config = dict(
    rope_fraction=1.0,
    bias='none',
    init_std_o=0.0,
    lr=0.00648,
    beta1=0.95,
    weight_decay=0.039,
    schedule='wsd',
    decay_shape='linear',
    batch_tokens=131072,
)
Each number is 200 + 40 x the weight over its row's rms, rounded and kept within 0 to 999. Layers, rows and columns count from 0. The size before them is the row's rms in percent of the matrix's.

# up: layer 6 MLP up, 1024x384, rms 0.293, rows 865-871, columns 320-383
# down: layer 6 MLP down (transposed), 1024x384, rms 0.268, rows 865-871, columns 320-383
# gate: layer 6 MLP gate, 1024x384, rms 0.287, rows 866-872, columns 320-383
up865,093,188,203,113,121,193,233,182,187,239,187,236,167,183,171,183,207,282,224,211,193,296,266,202,201,218,191,204,207,145,279,227,219,213,200,298,167,168,217,226,160,177,272,131,155,219,212,177,208,198,182,202,218,193,276,178,189,171,197,205,155,189,200,217,212
down865,096,220,200,253,238,181,159,150,165,248,208,145,122,176,144,162,186,190,231,187,203,151,195,196,184,164,258,246,212,165,191,242,202,283,167,233,286,174,209,210,202,163,172,191,200,218,216,205,183,174,200,212,191,258,153,191,237,232,173,192,196,168,213,247,242
gate866,098,207,198,202,143,192,247,155,244,203,142,208,234,209,242,192,177,158,178,197,214,210,219,205,117,137,213,133,242,269,256,244,178,150,234,179,199,190,194,255,248,127,233,184,230,197,180,272,179,164,141,179,215,217,200,246,218,197,226,236,209,207,219,170,201
up866,103,184,251,178,243,212,192,231,155,219,183,207,195,114,186,221,220,161,179,178,182,209,294,290,146,208,136,234,184,243,182,189,96,142,193,200,224,266,87,259,161,216,195,184,146,216,119,286,209,170,230,178,233,106,124,230,194,144,222,208,174,185,187,187,165
down866,100,227,183,171,191,181,174,236,246,133,240,244,171,242,177,151,153,249,162,237,237,167,145,152,203,160,180,224,192,182,216,203,269,216,301,174,161,180,194,230,171,187,238,262,264,184,209,204,163,238,202,234,214,215,250,227,186,280,200,251,232,200,220,230,193
gate867,099,190,165,222,252,272,150,203,181,144,235,174,188,153,201,182,229,220,151,288,228,247,179,164,201,267,174,194,277,235,207,191,213,216,172,273,227,158,316,192,182,173,183,139,176,176,183,217,219,219,222,251,207,179,186,306,204,278,251,155,169,205,143,229,208
up867,107,182,204,222,186,117,275,234,271,184,196,219,209,162,218,195,230,196,286,113,212,165,216,285,212,165,161,226,152,139,283,248,219,143,258,202,153,231,167,185,192,111,245,185,266,238,183,195,245,266,231,237,160,231,260,186,277,133,183,212,249,222,275,157,212
down867,104,241,232,203,287,208,237,221,229,282,217,132,233,292,228,204,187,193,178,169,136,184,215,197,177,172,187,210,239,151,211,257,167,190,255,202,165,214,151,226,207,142,254,236,231,142,151,237,240,178,211,237,185,186,245,166,211,184,182,247,204,208,174,198,209
gate868,098,187,212,231,145,200,291,152,236,281,223,239,208,191,150,257,182,303,207,150,264,181,259,270,246,155,231,238,243,141,108,193,254,189,163,183,226,253,142,148,130,179,183,162,254,136,176,204,214,257,230,197,167,185,293,219,181,210,336,138,181,273,185,212,231
up868,101,195,220,142,231,183,178,280,131,173,181,287,234,240,226,224,192,166,184,163,162,193,184,184,177,260,151,173,285,224,278,164,204,176,169,142,201,178,192,245,185,209,199,204,137,165,166,206,169,229,170,176,162,129,172,231,273,252,204,187,154,186,232,211,148
down868,097,182,215,123,136,189,198,216,218,256,90,218,204,188,205,137,174,206,214,190,164,227,152,244,226,198,188,174,206,157,224,127,197,245,186,171,272,256,204,253,199,220,193,242,237,184,227,156,194,180,227,170,171,202,254,200,200,232,189,171,172,252,90,224,239
gate869,097,209,262,247,220,233,249,81,199,236,249,175,164,224,210,300,199,180,218,264,186,181,212,257,221,189,204,211,211,244,203,92,229,240,242,197,262,132,181,192,206,213,234,207,277,181,203,114,232,160,195,155,256,182,197,227,276,217,218,199,173,97,203,243,263
up869,098,268,218,219,175,238,266,243,261,307,180,232,153,176,294,154,114,169,213,156,204,247,199,210,162,171,224,259,185,206,158,218,228,283,227,216,209,171,194,227,164,220,267,269,208,204,133,209,236,213,168,191,218,215,230,192,179,158,169,219,159,172,216,243,252
down869,100,217,150,183,219,172,244,211,151,203,242,187,215,207,213,243,187,152,169,185,207,175,211,308,179,222,260,214,218,252,245,180,137,227,135,184,261,168,196,212,251,241,221,236,192,235,228,125,275,164,208,203,226,226,195,179,216,190,240,254,127,224,273,223,207
gate870,100,187,267,179,182,208,193,192,230,264,170,223,195,164,193,153,172,99,222,206,173,117,235,221,147,142,210,187,208,169,181,102,210,253,257,176,165,192,185,198,152,293,178,180,136,174,186,93,162,246,141,218,225,206,173,234,159,212,169,203,219,190,195,173,154
up870,098,173,221,129,256,288,182,138,241,269,222,164,191,254,206,252,204,214,185,220,255,203,225,195,196,136,258,185,230,238,188,132,144,238,166,210,202,229,194,179,170,233,267,179,166,176,229,201,240,254,185,193,273,179,190,188,201,209,201,188,165,183,129,190,157
down870,101,186,178,179,180,212,171,218,248,258,265,162,173,259,175,133,193,166,216,230,188,230,242,271,204,118,241,256,221,156,174,182,184,251,148,162,121,165,191,125,157,242,182,191,183,182,182,213,138,166,159,273,219,195,189,266,201,151,267,193,180,201,151,189,156
gate871,103,148,174,230,293,176,212,173,154,159,209,168,198,159,151,135,216,130,180,186,252,197,179,233,227,204,180,306,175,233,220,209,106,184,260,195,178,144,238,215,121,236,245,212,252,160,177,172,204,131,188,209,163,147,197,120,243,131,185,237,155,242,222,161,165
up871,103,173,184,247,251,154,165,210,185,158,219,220,161,172,228,155,172,242,158,258,204,212,232,211,230,197,186,170,191,200,280,222,222,209,156,294,218,184,200,178,294,222,140,200,183,179,163,204,210,191,166,217,151,180,206,149,184,200,167,111,244,206,272,241,268
down871,105,211,241,133,151,269,202,209,281,175,170,178,216,195,171,159,231,228,222,188,164,176,198,161,185,151,318,207,196,177,217,211,176,231,198,314,287,191,194,204,249,197,215,180,129,154,215,272,230,191,218,168,184,188,205,231,191,100,163,195,177,225,186,217,294
gate872,102,226,215,205,200,240,197,202,213,211,209,179,199,189,143,145,167,200,173,185,208,192,219,209,137,203,157,114,162,189,183,220,268,143,176,270,125,150,193,145,127,173,146,130,273,119,232,249,210,165,157,208,156,239,126,146,263,200,200,140,128,226,86,201,206